Weights of a small GPT-style language model, trained from scratch on English Wikipedia.
Size: width 64, 1 head of 64, MLP 192 tanh GELU, 0.474M parameters.
Architecture: LayerNorm before each block, learned positions.
Training: 132M tokens, 9130 steps.
Each number is 50 + 10 x the weight over its row's rms, rounded and kept within 0 to 99. Layers, rows and columns count from 0. The size before them is the row's rms in percent of the matrix's.

# q: layer 4 attention query, 64x64, rms 0.144, rows 0-52, columns 0-63
# k: layer 4 attention key, 64x64, rms 0.133, rows 0-51, columns 0-63
q0 117:36 62 51 52 45 60 37 36 31 70 43 59 64 45 56 51 37 40 51 48 39 52 47 50 56 42 42 58 51 41 53 50 46 56 42 56 39 50 55 40 67 42 47 39 46 42 20 57 60 37 57 46 49 60 52 48 58 49 55 33 62 54 75 62
k0 102:49 47 48 67 34 38 42 50 36 59 40 55 57 48 52 52 39 37 48 42 38 37 60 49 47 45 63 63 44 49 64 45 64 41 47 64 57 61 55 42 55 48 62 52 45 63 47 53 50 40 34 39 65 69 41 67 47 41 37 46 60 44 76 40
q1 108:52 51 60 40 55 44 52 68 48 52 37 31 39 40 47 62 27 57 64 61 66 41 40 40 45 44 56 35 53 49 59 46 63 44 50 49 46 72 50 52 47 39 36 40 47 65 53 60 51 76 57 57 50 59 55 61 63 45 40 56 62 52 46 56
k1 115:59 39 58 42 43 61 48 50 42 32 52 41 48 37 50 55 35 68 63 60 66 33 59 61 62 49 50 31 43 47 59 36 61 40 50 60 43 65 56 50 47 48 39 44 63 53 47 65 57 55 43 57 55 53 48 62 53 48 43 49 70 47 22 55
q2 128:49 46 47 57 44 65 43 54 57 63 42 61 47 53 57 33 63 34 34 42 36 51 47 48 66 51 64 53 63 51 48 51 32 55 49 49 46 42 53 42 68 44 82 34 51 56 29 49 36 37 43 51 51 46 54 43 53 53 38 56 45 45 65 55
k2 123:46 48 53 68 46 50 45 65 44 64 51 60 48 59 61 41 61 37 33 60 47 46 42 46 41 53 53 60 70 59 55 46 47 44 44 43 57 34 51 38 62 54 60 50 29 64 42 44 40 42 39 73 53 45 52 74 38 47 38 55 47 51 67 49
q3 102:50 63 53 41 50 69 59 42 68 40 66 46 68 53 66 63 48 65 49 48 54 44 48 54 45 51 49 20 54 61 45 46 52 42 47 61 50 45 52 43 57 48 51 36 39 59 52 43 48 50 45 37 71 76 49 47 43 45 32 37 58 42 49 46
k3 095:40 60 52 53 56 60 58 46 52 58 63 49 55 61 48 53 59 72 46 41 41 56 58 61 50 50 66 56 52 58 57 41 45 67 60 64 46 37 21 48 52 64 36 55 57 52 56 64 44 41 47 34 37 41 44 45 44 49 30 55 73 43 46 48
q4 095:50 50 68 40 34 58 62 43 55 39 52 49 55 66 58 53 60 42 55 52 46 50 46 49 48 43 46 35 43 62 36 56 69 49 65 34 34 34 56 60 49 48 55 39 33 64 70 50 44 53 42 43 56 71 51 44 53 44 37 56 44 70 58 44
k4 087:55 61 58 53 59 57 58 39 54 44 71 67 53 55 50 41 54 42 52 60 55 42 65 63 50 55 50 54 49 71 50 58 55 59 60 57 48 32 35 42 44 58 41 46 58 47 51 53 44 49 29 38 44 36 52 53 33 43 38 56 74 44 48 26
q5 072:57 45 67 63 47 63 52 50 65 43 56 53 41 40 60 34 53 51 49 54 59 57 51 40 53 46 62 42 32 50 52 38 42 40 41 10 42 47 62 49 41 54 40 48 58 55 63 31 44 59 45 50 53 67 54 58 48 53 44 55 40 64 55 50
k5 075:47 54 60 50 60 62 58 44 57 43 62 48 45 51 48 42 61 42 47 29 54 42 63 70 51 57 48 46 40 69 43 51 38 55 58 31 59 51 31 39 53 66 40 49 57 52 52 64 43 54 37 51 54 51 55 57 22 40 44 59 66 44 57 32
q6 127:65 69 42 33 57 46 73 54 50 40 58 38 33 53 57 49 54 45 49 27 40 53 45 60 40 46 51 35 41 49 54 49 59 54 51 34 49 53 53 45 53 33 76 67 36 56 69 41 47 63 48 57 59 38 44 48 43 46 50 54 44 52 45 48
k6 129:61 54 52 53 50 49 74 55 55 35 68 57 53 43 59 59 64 47 50 47 42 58 49 65 71 51 67 46 54 40 54 50 52 49 61 36 41 38 54 40 50 44 56 54 58 56 67 39 42 49 50 39 30 34 47 36 31 52 60 52 61 46 35 34
q7 110:41 49 46 68 41 60 55 61 63 59 38 44 26 44 56 32 56 37 41 44 51 56 41 59 53 69 62 62 60 50 64 51 32 52 51 42 50 52 53 54 46 41 61 45 41 50 47 36 39 64 35 52 38 46 59 69 58 52 40 54 37 45 68 44
k7 113:48 48 46 44 42 50 42 50 49 46 55 47 46 45 66 43 58 51 51 54 53 36 35 52 33 51 54 45 67 56 42 39 59 31 64 40 40 36 65 40 48 53 68 45 34 64 44 40 53 64 40 74 50 51 58 60 33 37 56 49 40 52 72 51
q8 084:39 58 34 28 62 46 49 30 29 56 52 41 58 62 49 70 51 47 51 30 46 56 50 51 44 48 49 53 48 45 54 47 50 56 53 63 52 58 42 46 62 47 77 64 39 36 37 59 47 54 56 57 43 45 60 67 43 47 51 40 53 29 56 49
k8 083:48 44 40 42 40 36 55 60 43 47 40 48 55 46 74 59 51 62 53 60 37 66 43 34 50 32 53 67 62 26 57 46 58 41 42 53 42 51 65 58 58 35 56 46 54 53 53 52 50 55 71 41 47 58 50 41 65 58 48 32 39 53 51 57
q9 108:51 58 42 47 63 33 59 37 53 56 50 60 33 58 51 64 68 55 49 44 48 46 62 59 39 62 35 42 43 42 36 44 68 54 72 49 49 35 43 54 50 33 44 46 43 51 61 42 81 62 42 43 51 56 44 56 54 54 63 42 47 57 48 46
k9 108:54 59 40 46 62 28 47 56 63 45 55 73 49 28 55 51 62 59 57 61 40 53 53 44 53 46 42 46 48 23 43 53 71 53 56 53 39 47 57 52 38 46 53 34 44 44 66 43 52 53 48 33 51 53 38 30 67 46 55 45 56 51 43 55
q10 109:50 60 46 62 40 60 43 55 57 62 49 47 69 43 37 49 54 50 36 50 34 46 56 43 66 70 41 67 48 48 43 58 50 59 33 70 59 47 56 47 52 71 52 38 55 46 20 38 46 39 42 47 56 54 47 42 49 58 40 45 46 45 58 42
k10 104:40 40 48 50 51 55 41 54 52 69 35 49 65 61 33 48 61 41 36 46 48 57 47 46 36 62 61 65 44 60 54 38 55 57 58 70 58 48 46 50 59 64 56 50 43 46 35 58 37 43 53 66 46 48 48 67 47 35 57 63 38 35 72 40
q11 124:50 50 37 61 41 67 41 56 48 56 39 66 53 49 42 42 65 53 37 48 38 54 63 44 61 68 50 71 47 47 54 51 44 61 49 59 53 40 45 44 43 68 67 61 72 50 28 47 57 33 48 52 39 39 50 40 42 59 52 55 40 40 57 44
k11 128:37 45 37 48 55 47 58 69 50 62 28 51 48 49 50 45 57 33 45 54 47 54 45 25 38 55 40 58 62 45 51 55 43 51 42 50 64 48 54 52 56 39 61 54 34 44 36 38 54 57 57 61 49 48 56 65 60 46 66 48 26 54 75 56
q12 116:51 59 36 69 55 26 48 39 66 49 57 49 36 62 53 50 60 39 46 58 56 36 46 56 46 51 47 63 70 63 39 63 63 56 47 75 43 55 42 43 54 42 48 30 62 48 58 51 60 37 46 40 58 48 40 35 58 48 53 49 46 39 51 52
k12 125:39 39 38 69 51 43 25 64 48 56 50 57 57 64 43 53 48 63 52 63 60 60 45 47 65 60 40 53 53 50 47 54 60 46 50 61 25 34 51 46 38 47 47 39 47 47 54 37 39 39 55 49 48 58 45 37 77 48 56 60 42 48 54 66
q13 097:48 52 48 64 51 40 31 51 43 67 50 45 60 48 38 63 27 61 56 65 48 36 46 51 64 53 55 63 52 43 46 47 55 51 43 52 48 73 38 47 51 62 53 62 69 52 48 57 57 25 62 57 45 37 43 46 53 59 49 56 62 36 35 51
k13 094:41 30 54 47 49 46 40 57 38 47 27 45 66 52 50 46 46 52 48 56 56 57 36 38 65 52 38 55 49 53 51 44 45 52 45 54 50 73 49 53 57 33 47 50 44 45 37 48 54 51 66 50 50 58 40 42 82 66 64 52 35 55 50 67
q14 076:34 58 58 56 65 36 35 53 55 51 43 60 54 52 54 34 54 38 49 53 69 58 54 53 38 38 70 47 65 56 54 41 32 40 53 61 51 62 33 39 64 44 53 62 48 51 39 59 45 59 50 63 52 53 76 50 46 47 41 47 67 40 51 46
k14 080:48 45 45 55 27 52 38 64 45 41 40 56 49 55 65 44 43 63 53 58 50 68 45 33 46 30 41 46 61 35 42 44 52 40 46 31 40 55 47 60 52 37 38 64 45 54 54 48 58 61 51 52 49 58 61 39 73 50 43 49 41 63 39 66
q15 093:45 43 53 47 46 79 52 72 41 53 36 39 60 56 40 48 47 40 35 54 43 55 54 52 57 47 48 45 44 43 53 31 38 49 52 38 63 33 52 78 54 63 58 51 66 69 46 45 49 45 53 36 51 45 57 44 50 59 41 60 53 54 40 45
k15 099:54 59 58 39 81 67 64 49 48 48 40 48 52 43 43 37 41 26 35 58 53 44 40 53 29 44 52 58 55 48 66 46 51 58 60 46 69 49 46 57 61 56 57 59 42 56 46 39 53 59 41 68 50 49 43 54 31 55 37 50 57 46 51 46
q16 077:39 59 45 53 70 38 52 40 44 63 34 41 60 51 58 61 48 48 49 59 62 58 48 49 43 46 65 44 54 67 56 43 50 53 71 56 43 62 23 26 65 46 42 52 55 42 53 64 58 50 52 52 35 51 69 37 51 42 50 53 57 42 58 49
k16 085:48 43 46 55 53 49 46 57 42 44 38 54 44 41 74 58 36 64 51 59 56 63 49 23 57 38 49 45 66 42 44 52 60 46 48 51 38 57 57 58 54 33 42 49 47 55 53 40 59 54 55 36 51 56 56 44 85 49 55 52 42 65 45 66
q17 100:44 57 41 55 62 38 46 78 49 41 63 50 54 49 36 40 33 53 46 47 44 62 43 59 60 63 45 55 52 41 53 37 57 48 37 69 71 55 44 28 56 48 58 54 61 58 43 37 37 35 57 48 61 60 62 50 49 59 43 49 52 48 58 34
k17 110:54 45 54 52 50 47 41 74 44 41 51 43 64 59 44 41 47 55 57 48 47 75 24 35 33 55 52 53 52 37 55 36 69 59 71 48 45 49 44 47 67 51 45 60 48 55 49 47 41 49 67 56 35 59 53 59 68 59 55 61 46 56 49 51
q18 098:46 52 56 52 60 34 44 47 43 46 59 64 43 64 42 66 48 41 42 66 51 43 51 45 66 40 47 59 37 51 32 38 57 57 47 64 44 80 48 52 56 49 53 48 66 61 59 57 57 37 50 66 47 43 52 43 43 41 46 53 45 40 23 44
k18 088:38 30 60 58 51 36 49 62 44 48 48 63 66 63 47 53 40 52 55 64 54 70 56 41 58 50 27 55 38 46 47 58 41 53 54 45 48 57 46 52 55 41 37 50 49 44 45 40 53 60 85 49 39 44 45 39 59 49 53 45 44 58 42 71
q19 085:46 73 57 54 56 47 54 34 53 40 43 47 43 72 55 53 63 59 52 49 50 52 49 57 41 42 54 34 52 58 47 48 48 38 60 38 28 63 41 39 55 32 45 52 60 70 55 51 59 53 48 58 50 72 77 57 51 40 39 54 54 42 59 43
k19 086:43 55 44 60 45 43 54 54 40 29 46 66 46 46 71 49 49 66 52 64 57 58 47 34 49 44 44 49 65 33 45 65 59 53 57 41 33 53 42 54 53 43 29 48 53 45 65 52 52 64 44 38 36 52 58 46 62 43 49 27 55 63 47 64
q20 115:37 57 55 62 59 41 56 43 47 59 46 42 51 51 39 60 64 59 45 40 46 39 54 52 29 68 44 64 36 39 62 67 42 49 53 56 54 55 48 68 29 50 42 61 50 58 39 60 65 57 56 37 39 45 30 36 50 53 59 60 41 60 58 47
k20 114:60 53 48 55 57 51 53 46 62 40 44 42 58 30 54 59 57 55 47 47 48 32 46 35 33 43 42 59 34 46 43 55 65 51 55 53 45 53 61 68 35 40 70 49 38 47 46 48 53 57 39 49 49 58 32 48 56 54 68 45 19 52 54 64
q21 090:47 53 51 43 59 47 46 40 59 52 56 52 75 57 64 76 61 62 57 57 38 57 52 42 44 31 71 33 36 54 46 41 47 46 68 53 43 60 50 37 53 49 66 55 44 50 56 52 47 39 48 49 40 52 57 34 37 46 44 57 71 39 54 48
k21 084:45 46 51 56 49 48 60 58 54 46 44 61 56 46 75 65 39 69 54 55 45 73 68 31 48 34 45 50 53 46 47 49 32 56 40 39 53 49 45 50 53 35 42 48 34 45 50 51 52 44 54 34 44 40 48 37 66 58 54 32 53 71 43 50
q22 085:41 62 45 53 71 32 41 45 42 55 48 50 33 54 49 52 56 56 49 31 60 56 52 46 43 49 51 51 47 58 50 62 41 49 63 43 53 42 29 52 42 67 47 84 41 49 51 60 59 73 55 50 34 45 61 65 43 54 57 59 55 48 54 45
k22 083:59 58 45 41 41 40 51 53 52 34 40 51 42 45 74 51 43 57 56 60 51 59 47 36 53 33 39 45 61 33 34 50 51 53 39 38 43 57 55 69 46 41 52 49 53 45 51 50 55 66 54 40 48 52 61 40 81 57 67 43 35 57 51 61
q23 090:53 59 50 68 47 50 68 48 58 45 48 39 46 50 40 52 66 64 40 54 46 43 53 42 53 53 46 65 34 48 45 66 46 52 46 47 47 52 53 66 33 65 40 40 61 50 58 54 53 32 54 34 56 60 35 35 56 52 49 71 23 57 48 40
k23 086:45 50 50 64 72 70 64 40 59 50 44 49 60 53 27 54 51 49 37 53 64 39 36 48 51 71 41 56 34 65 48 58 52 61 54 42 52 39 52 58 47 67 54 41 48 46 40 52 40 54 38 49 51 44 38 56 34 40 60 62 38 36 55 40
q24 097:63 46 52 47 41 69 67 59 63 45 41 61 32 48 68 35 65 44 52 51 41 53 66 56 41 44 47 42 37 50 51 45 45 49 51 27 37 53 56 35 48 29 58 41 56 61 61 30 55 53 46 46 47 55 54 64 52 39 50 52 38 60 60 51
k24 089:59 61 51 58 64 58 58 56 50 49 59 67 41 44 55 48 67 47 54 35 47 41 58 66 50 59 42 33 53 55 41 52 55 54 53 35 55 42 46 25 48 52 53 55 51 52 64 42 53 48 40 48 51 32 45 66 16 41 46 48 66 44 61 40
q25 105:54 31 37 51 35 67 50 65 51 53 50 63 50 49 39 30 60 50 52 49 38 53 64 43 62 55 35 69 53 36 37 58 58 63 40 66 63 38 48 40 60 51 62 41 69 43 38 52 56 38 48 43 49 41 39 53 61 56 55 43 35 44 52 49
k25 099:55 39 39 45 65 49 48 53 49 72 37 58 51 60 27 41 67 27 44 50 49 49 42 51 52 62 38 52 63 46 57 56 65 53 47 64 58 34 60 35 53 55 57 51 44 55 35 46 47 33 55 61 64 58 50 75 47 50 54 53 46 47 59 51
q26 100:46 50 26 50 55 36 51 50 46 49 54 43 60 45 39 47 55 54 42 40 51 41 60 56 63 62 39 62 47 46 57 60 58 63 37 83 71 47 39 41 48 50 68 55 55 45 40 64 55 35 55 48 54 44 42 52 47 62 51 53 42 49 42 28
k26 100:53 38 39 52 54 42 47 53 44 55 37 46 59 63 43 53 55 53 48 60 42 59 33 30 50 54 53 52 55 28 54 48 64 51 51 49 43 34 56 62 46 39 59 51 42 44 45 46 58 53 67 55 40 57 36 50 79 58 62 65 22 51 38 53
q27 093:41 60 40 51 55 47 63 41 52 64 32 29 48 59 59 68 59 57 41 44 40 48 43 52 38 56 63 52 61 54 61 46 42 57 74 46 45 58 43 53 52 39 70 36 44 53 52 52 53 56 48 29 40 33 45 42 59 43 59 66 43 39 57 55
k27 090:47 52 42 56 53 56 45 56 50 47 41 60 57 25 70 62 47 66 48 69 47 47 38 34 54 42 44 43 64 38 48 53 55 27 47 49 41 49 76 55 50 35 62 37 33 54 51 40 46 55 42 48 52 48 37 38 64 51 56 43 42 57 52 63
q28 080:52 50 53 50 52 59 59 43 51 51 42 47 51 49 48 54 63 47 32 35 40 49 58 55 44 54 51 38 43 40 45 40 45 51 44 47 59 55 59 65 51 31 51 25 41 47 26 48 53 51 50 45 58 59 41 44 65 52 50 53 29 68 78 72
k28 083:58 53 51 67 60 57 46 51 61 43 53 48 53 29 38 54 65 48 44 45 40 36 51 62 41 48 65 57 41 48 51 53 69 44 44 55 53 49 57 45 51 63 57 41 33 56 53 54 37 46 33 65 58 55 35 64 22 41 34 55 56 39 55 39
q29 117:55 52 47 46 46 58 45 44 33 63 50 45 60 27 68 57 25 71 52 57 50 49 59 43 51 56 52 58 33 44 78 39 51 53 54 66 50 55 49 46 39 55 44 57 50 50 46 56 58 63 61 56 33 28 55 60 40 50 54 49 52 40 59 49
k29 107:53 49 46 41 47 47 65 38 41 52 31 40 50 30 64 70 37 55 59 46 34 48 63 41 41 43 58 35 50 44 56 37 42 36 43 50 57 64 57 56 38 37 54 50 41 54 51 60 66 64 66 36 53 48 50 56 57 56 63 51 34 60 59 61
q30 099:35 52 54 47 49 71 37 57 50 50 46 57 63 38 53 44 35 50 49 49 57 50 49 51 60 56 47 57 53 50 58 51 45 41 35 68 58 56 48 34 43 59 62 60 61 41 40 45 33 50 50 75 44 46 73 52 48 54 37 45 71 26 49 44
k30 093:37 37 46 29 28 55 41 56 41 53 31 36 46 69 57 56 35 49 49 51 40 60 46 38 50 46 48 55 68 52 46 42 49 46 55 48 52 60 32 53 63 41 49 63 52 52 45 52 59 59 67 62 39 54 65 64 60 51 48 42 42 66 63 59
q31 118:63 47 45 62 36 45 42 51 52 50 58 50 31 45 64 50 28 48 47 48 37 63 53 46 54 38 68 52 54 54 52 34 48 69 65 42 53 36 51 51 65 58 60 44 21 61 55 40 56 60 44 45 39 41 57 35 39 57 42 57 46 51 60 47
k31 130:50 52 55 57 39 34 54 51 54 57 52 59 38 44 65 36 37 44 52 60 43 66 55 55 37 38 59 31 58 57 64 40 36 37 51 41 76 33 65 46 42 45 52 41 39 58 53 56 46 59 43 38 46 32 61 37 44 49 62 64 51 55 52 54
q32 066:54 42 61 51 40 62 53 75 57 52 46 58 58 35 54 30 40 49 47 53 46 49 54 57 55 47 45 43 40 39 48 54 39 47 36 45 68 37 74 59 47 71 42 47 44 43 33 36 36 45 57 41 58 67 47 44 49 65 54 48 43 64 62 53
k32 079:62 59 54 55 54 58 52 47 61 53 52 38 48 50 35 46 53 37 46 37 43 39 50 71 37 49 61 55 38 72 56 42 44 61 54 53 64 54 41 39 51 71 58 55 53 52 42 53 47 47 39 57 57 60 56 64 24 49 40 63 49 43 58 23
q33 105:47 50 65 50 51 64 62 42 48 57 50 58 52 58 51 65 67 43 47 48 39 68 49 38 51 47 65 43 36 48 46 38 44 43 72 14 29 51 55 63 60 49 57 51 35 50 58 48 44 60 47 58 39 43 58 39 46 49 54 52 47 59 58 49
k33 112:46 58 62 48 57 45 73 41 66 41 57 73 49 37 75 44 46 47 40 54 45 52 65 38 42 38 52 51 49 54 36 63 42 47 47 33 57 64 64 43 59 52 51 52 39 49 44 51 46 52 41 40 53 43 53 41 28 42 51 36 65 57 59 49
q34 108:40 48 43 62 54 59 41 55 59 54 52 54 61 35 61 51 44 42 35 50 51 44 60 60 50 77 49 42 51 50 56 45 42 61 50 72 62 27 49 43 45 51 48 33 54 59 19 38 65 49 35 49 49 53 49 42 57 55 45 42 55 54 66 50
k34 122:46 61 44 55 57 38 35 62 51 58 42 41 39 40 55 60 60 46 44 59 35 44 54 46 23 47 63 49 55 44 56 35 70 41 59 61 56 39 40 61 46 44 65 47 30 52 53 52 51 49 52 57 48 60 41 56 68 33 38 66 50 58 61 61
q35 079:45 62 48 43 61 38 42 31 28 59 51 51 48 46 43 75 49 42 50 46 59 44 62 51 54 38 47 53 37 55 60 49 53 56 57 66 43 51 46 58 54 49 66 66 45 62 50 65 71 62 49 57 41 52 55 41 33 43 43 40 57 28 35 48
k35 078:43 43 43 47 48 34 52 42 45 52 38 61 40 46 70 61 44 47 49 65 42 63 66 39 59 41 45 65 48 34 54 43 46 51 43 54 52 52 52 54 47 29 53 57 61 49 49 59 56 72 63 40 37 54 43 29 65 49 57 40 42 59 37 70
q36 077:58 56 44 58 30 67 52 64 71 46 50 39 45 49 47 47 54 44 35 44 40 46 47 48 65 51 36 62 68 46 37 57 59 54 41 48 48 37 71 63 39 48 48 48 51 29 49 26 42 41 40 50 59 44 32 51 58 51 53 46 41 58 49 58
k36 081:46 48 55 43 53 52 50 53 61 67 52 47 59 63 34 47 55 38 46 47 51 40 54 83 52 68 63 56 50 65 54 54 51 45 53 55 51 43 48 41 48 70 57 42 51 48 48 42 38 42 37 63 54 48 45 60 26 40 51 53 61 35 59 25
q37 098:44 43 54 25 59 47 57 36 37 58 43 57 41 59 59 65 52 49 60 57 48 60 50 46 42 45 57 37 44 56 54 34 48 45 77 29 48 51 50 62 58 46 39 55 34 50 67 52 59 72 65 47 36 42 58 52 58 42 65 47 44 52 48 57
k37 096:64 62 52 39 43 49 56 45 53 37 55 71 40 26 76 59 34 52 60 55 37 49 56 43 51 33 45 38 53 43 42 60 53 38 45 51 49 68 68 49 51 50 46 42 48 53 59 44 53 54 48 36 60 57 42 31 50 55 43 39 51 59 51 65
q38 107:53 55 38 61 43 44 73 59 47 73 46 40 43 46 39 51 44 55 41 43 43 59 49 42 68 48 44 55 69 59 39 56 57 56 52 60 43 50 50 60 77 59 61 51 53 43 51 59 41 52 55 33 51 29 52 57 58 45 47 41 44 32 34 55
k38 106:47 49 46 43 44 45 60 43 40 64 37 53 69 52 47 43 41 46 33 63 58 62 37 53 73 58 56 58 56 50 61 46 55 35 45 71 44 39 58 36 64 65 53 43 65 60 30 43 44 51 51 55 65 50 60 43 45 49 58 43 49 33 41 56
q39 101:56 30 58 34 49 38 53 31 30 40 57 58 41 69 37 62 52 53 65 41 51 47 51 32 37 47 44 61 42 46 39 60 59 52 47 41 47 55 48 65 45 55 45 52 53 55 58 63 62 57 68 33 45 63 41 61 58 47 61 54 40 62 47 46
k39 107:66 36 46 41 51 48 52 38 42 40 53 60 54 48 42 38 57 55 61 51 55 43 48 41 49 45 24 37 29 42 54 75 53 56 38 58 56 54 65 60 38 53 51 43 78 37 52 63 43 49 47 40 60 51 36 52 44 61 53 41 45 43 48 56
q40 081:47 49 51 44 52 36 42 36 38 58 54 57 28 60 56 68 47 38 49 53 51 44 45 48 50 39 69 44 48 58 57 53 49 44 63 52 32 71 46 60 47 33 61 53 34 66 56 67 41 65 57 71 45 54 62 61 47 42 41 50 51 47 37 51
k40 073:59 44 49 55 26 31 55 47 43 40 57 58 46 37 81 53 38 62 62 71 52 53 52 48 54 50 46 49 53 46 49 55 47 43 39 38 47 57 49 60 37 33 34 50 52 53 50 54 48 63 60 50 42 45 44 44 54 52 46 36 45 57 30 73
q41 107:42 54 59 35 56 41 51 40 49 40 43 35 47 61 68 54 45 52 69 53 58 40 41 53 33 38 61 41 60 58 59 61 59 42 66 36 37 52 46 54 46 32 44 47 41 54 73 59 45 56 52 46 50 79 41 62 56 41 45 60 50 51 49 52
k41 111:57 56 44 47 43 58 43 42 40 31 64 51 44 42 66 56 44 73 61 57 67 32 50 57 58 45 41 40 58 54 46 61 47 47 48 46 37 45 60 55 36 46 39 47 60 52 66 54 53 52 36 22 49 44 34 45 59 58 39 47 60 59 33 49
q42 073:52 35 58 50 28 64 53 39 50 48 49 49 34 52 55 47 61 47 65 46 40 46 40 46 45 41 47 55 58 49 52 60 54 54 49 30 33 46 62 56 50 34 53 55 56 41 62 44 55 55 57 57 50 32 19 56 60 55 66 54 30 50 56 65
k42 074:50 51 55 49 50 53 58 35 57 56 57 51 43 51 39 48 65 33 48 35 54 26 57 73 64 60 54 52 48 66 59 63 50 44 42 48 47 50 57 39 40 59 52 46 52 52 55 46 43 37 33 51 64 41 37 64 21 54 50 52 55 42 68 40
q43 087:36 64 50 49 60 60 43 60 51 59 46 39 87 39 58 49 44 43 46 55 35 46 48 72 56 50 34 49 53 42 69 35 45 62 48 58 54 32 53 48 57 47 58 43 45 45 46 53 53 34 44 58 60 50 43 35 46 56 40 43 47 60 66 49
k43 090:45 59 56 63 67 53 37 39 49 60 44 45 51 43 49 53 44 31 39 48 41 43 39 57 42 56 65 66 50 49 56 33 58 56 61 59 56 50 49 51 55 44 64 58 21 66 55 45 57 34 51 39 42 56 38 55 46 47 36 67 47 52 56 27
q44 106:66 59 41 48 44 56 64 56 38 50 48 46 55 35 30 42 46 67 54 40 54 59 50 35 60 63 46 57 43 42 57 54 58 44 43 58 62 49 45 41 41 67 36 73 58 47 45 53 34 60 54 58 39 49 70 68 40 56 45 53 46 54 37 36
k44 105:55 47 44 32 44 48 74 41 40 39 43 38 50 53 43 48 43 60 48 47 57 64 48 28 46 56 54 42 66 33 49 49 48 55 47 50 58 63 44 62 53 50 44 51 62 50 35 52 60 68 69 54 40 49 75 58 50 45 67 45 32 51 42 45
q45 094:53 50 41 47 30 45 32 48 46 39 58 73 41 56 39 54 47 40 56 55 41 50 65 48 34 33 35 59 41 51 22 47 57 65 49 57 57 57 57 64 50 62 48 59 42 38 35 38 63 42 57 51 57 52 41 42 40 44 54 39 62 52 53 55
k45 091:52 50 50 60 38 43 48 66 57 66 41 58 49 58 30 40 52 21 60 35 41 62 63 71 52 47 55 64 34 63 55 48 45 63 53 68 59 50 51 47 42 51 49 50 63 37 46 56 43 44 52 51 51 42 53 40 37 48 49 40 65 38 61 41
q46 095:54 41 54 63 57 40 64 56 59 66 58 55 51 39 54 58 39 30 39 65 60 50 50 51 60 52 43 50 41 51 58 28 58 66 32 54 56 58 57 46 56 43 37 45 50 52 64 41 52 46 56 53 41 24 36 43 46 43 63 49 34 60 35 62
k46 097:48 43 64 56 74 41 54 47 60 57 60 46 47 51 41 58 47 36 52 32 54 50 61 63 61 59 66 39 21 63 54 48 46 32 55 58 53 50 48 42 56 44 54 55 37 59 56 33 51 53 72 51 61 58 38 47 34 46 55 63 48 44 44 50
q47 095:46 31 53 43 59 35 65 57 49 50 42 55 43 53 59 30 50 50 55 47 62 63 52 49 44 50 69 47 46 53 56 54 49 46 70 46 66 52 41 56 44 47 44 63 32 41 77 60 43 52 68 43 42 32 50 44 51 53 66 68 42 58 40 50
k47 090:65 54 53 48 44 59 55 52 51 37 57 47 36 38 60 44 37 59 56 55 46 56 45 35 56 42 40 34 62 48 34 54 47 40 48 29 41 49 69 58 46 41 53 48 41 44 52 36 59 55 51 40 65 50 47 41 61 66 59 53 32 59 22 62
q48 109:47 50 39 68 30 70 47 73 62 54 46 31 43 50 61 44 52 51 52 59 56 48 42 52 54 50 59 66 70 55 70 52 52 52 56 43 44 45 55 42 42 44 46 46 60 59 58 45 49 57 31 56 35 52 57 51 44 46 38 50 56 24 63 48
k48 116:27 48 45 37 43 59 50 52 45 52 47 43 39 64 64 48 43 56 44 55 72 42 55 61 42 61 54 47 69 61 52 43 42 36 58 48 56 34 54 30 28 39 46 46 42 60 44 46 60 56 46 55 44 55 64 55 47 42 59 41 55 59 76 56
q49 100:28 38 48 46 65 27 44 38 62 46 45 47 61 52 50 54 64 58 54 52 77 55 50 48 39 64 47 41 48 57 58 57 54 47 64 67 65 47 42 54 40 50 50 60 46 32 63 56 52 64 43 63 42 36 42 42 49 55 66 61 55 46 47 49
k49 090:43 51 54 31 51 44 45 51 66 42 49 40 38 54 58 59 49 64 56 55 49 55 53 34 61 42 42 48 51 41 39 53 49 41 47 50 23 42 62 71 51 39 55 49 40 36 55 51 60 55 55 50 61 49 50 37 75 56 57 45 36 72 35 58
q50 089:32 47 40 27 64 48 32 79 48 55 35 50 54 47 53 37 52 21 58 57 48 54 50 57 45 54 57 42 61 54 57 42 50 54 63 60 59 59 48 32 58 30 66 49 48 53 42 37 45 49 50 55 54 56 52 48 56 43 61 49 58 44 47 57
k50 085:58 48 47 46 44 51 32 75 45 49 50 54 36 40 60 51 46 45 61 51 50 54 46 41 50 49 45 50 69 39 44 29 64 31 47 52 46 57 75 44 60 37 56 66 41 50 53 36 49 41 55 56 54 50 31 51 64 43 35 44 60 65 37 51
q51 113:54 38 67 36 53 44 55 34 44 34 59 63 55 50 47 43 38 43 66 47 51 63 48 50 33 38 40 29 28 49 42 55 54 43 57 31 51 57 66 63 49 63 40 60 34 40 58 52 41 56 58 48 58 52 46 45 44 48 67 44 52 65 54 50
k51 104:64 59 70 47 53 53 59 30 49 52 70 46 39 51 38 51 49 39 56 31 39 53 63 60 55 42 57 53 31 66 48 53 41 61 49 49 53 54 50 52 52 61 47 64 68 41 55 54 43 42 38 40 56 43 59 45 24 49 44 51 66 44 52 32
q52 102:48 55 59 34 50 43 38 40 52 34 55 64 58 50 48 52 38 56 51 51 55 32 53 55 38 37 51 40 35 57 55 48 57 48 39 81 64 69 48 46 37 43 58 52 42 61 42 56 61 51 64 49 60 73 50 62 48 54 36 56 58 49 57 38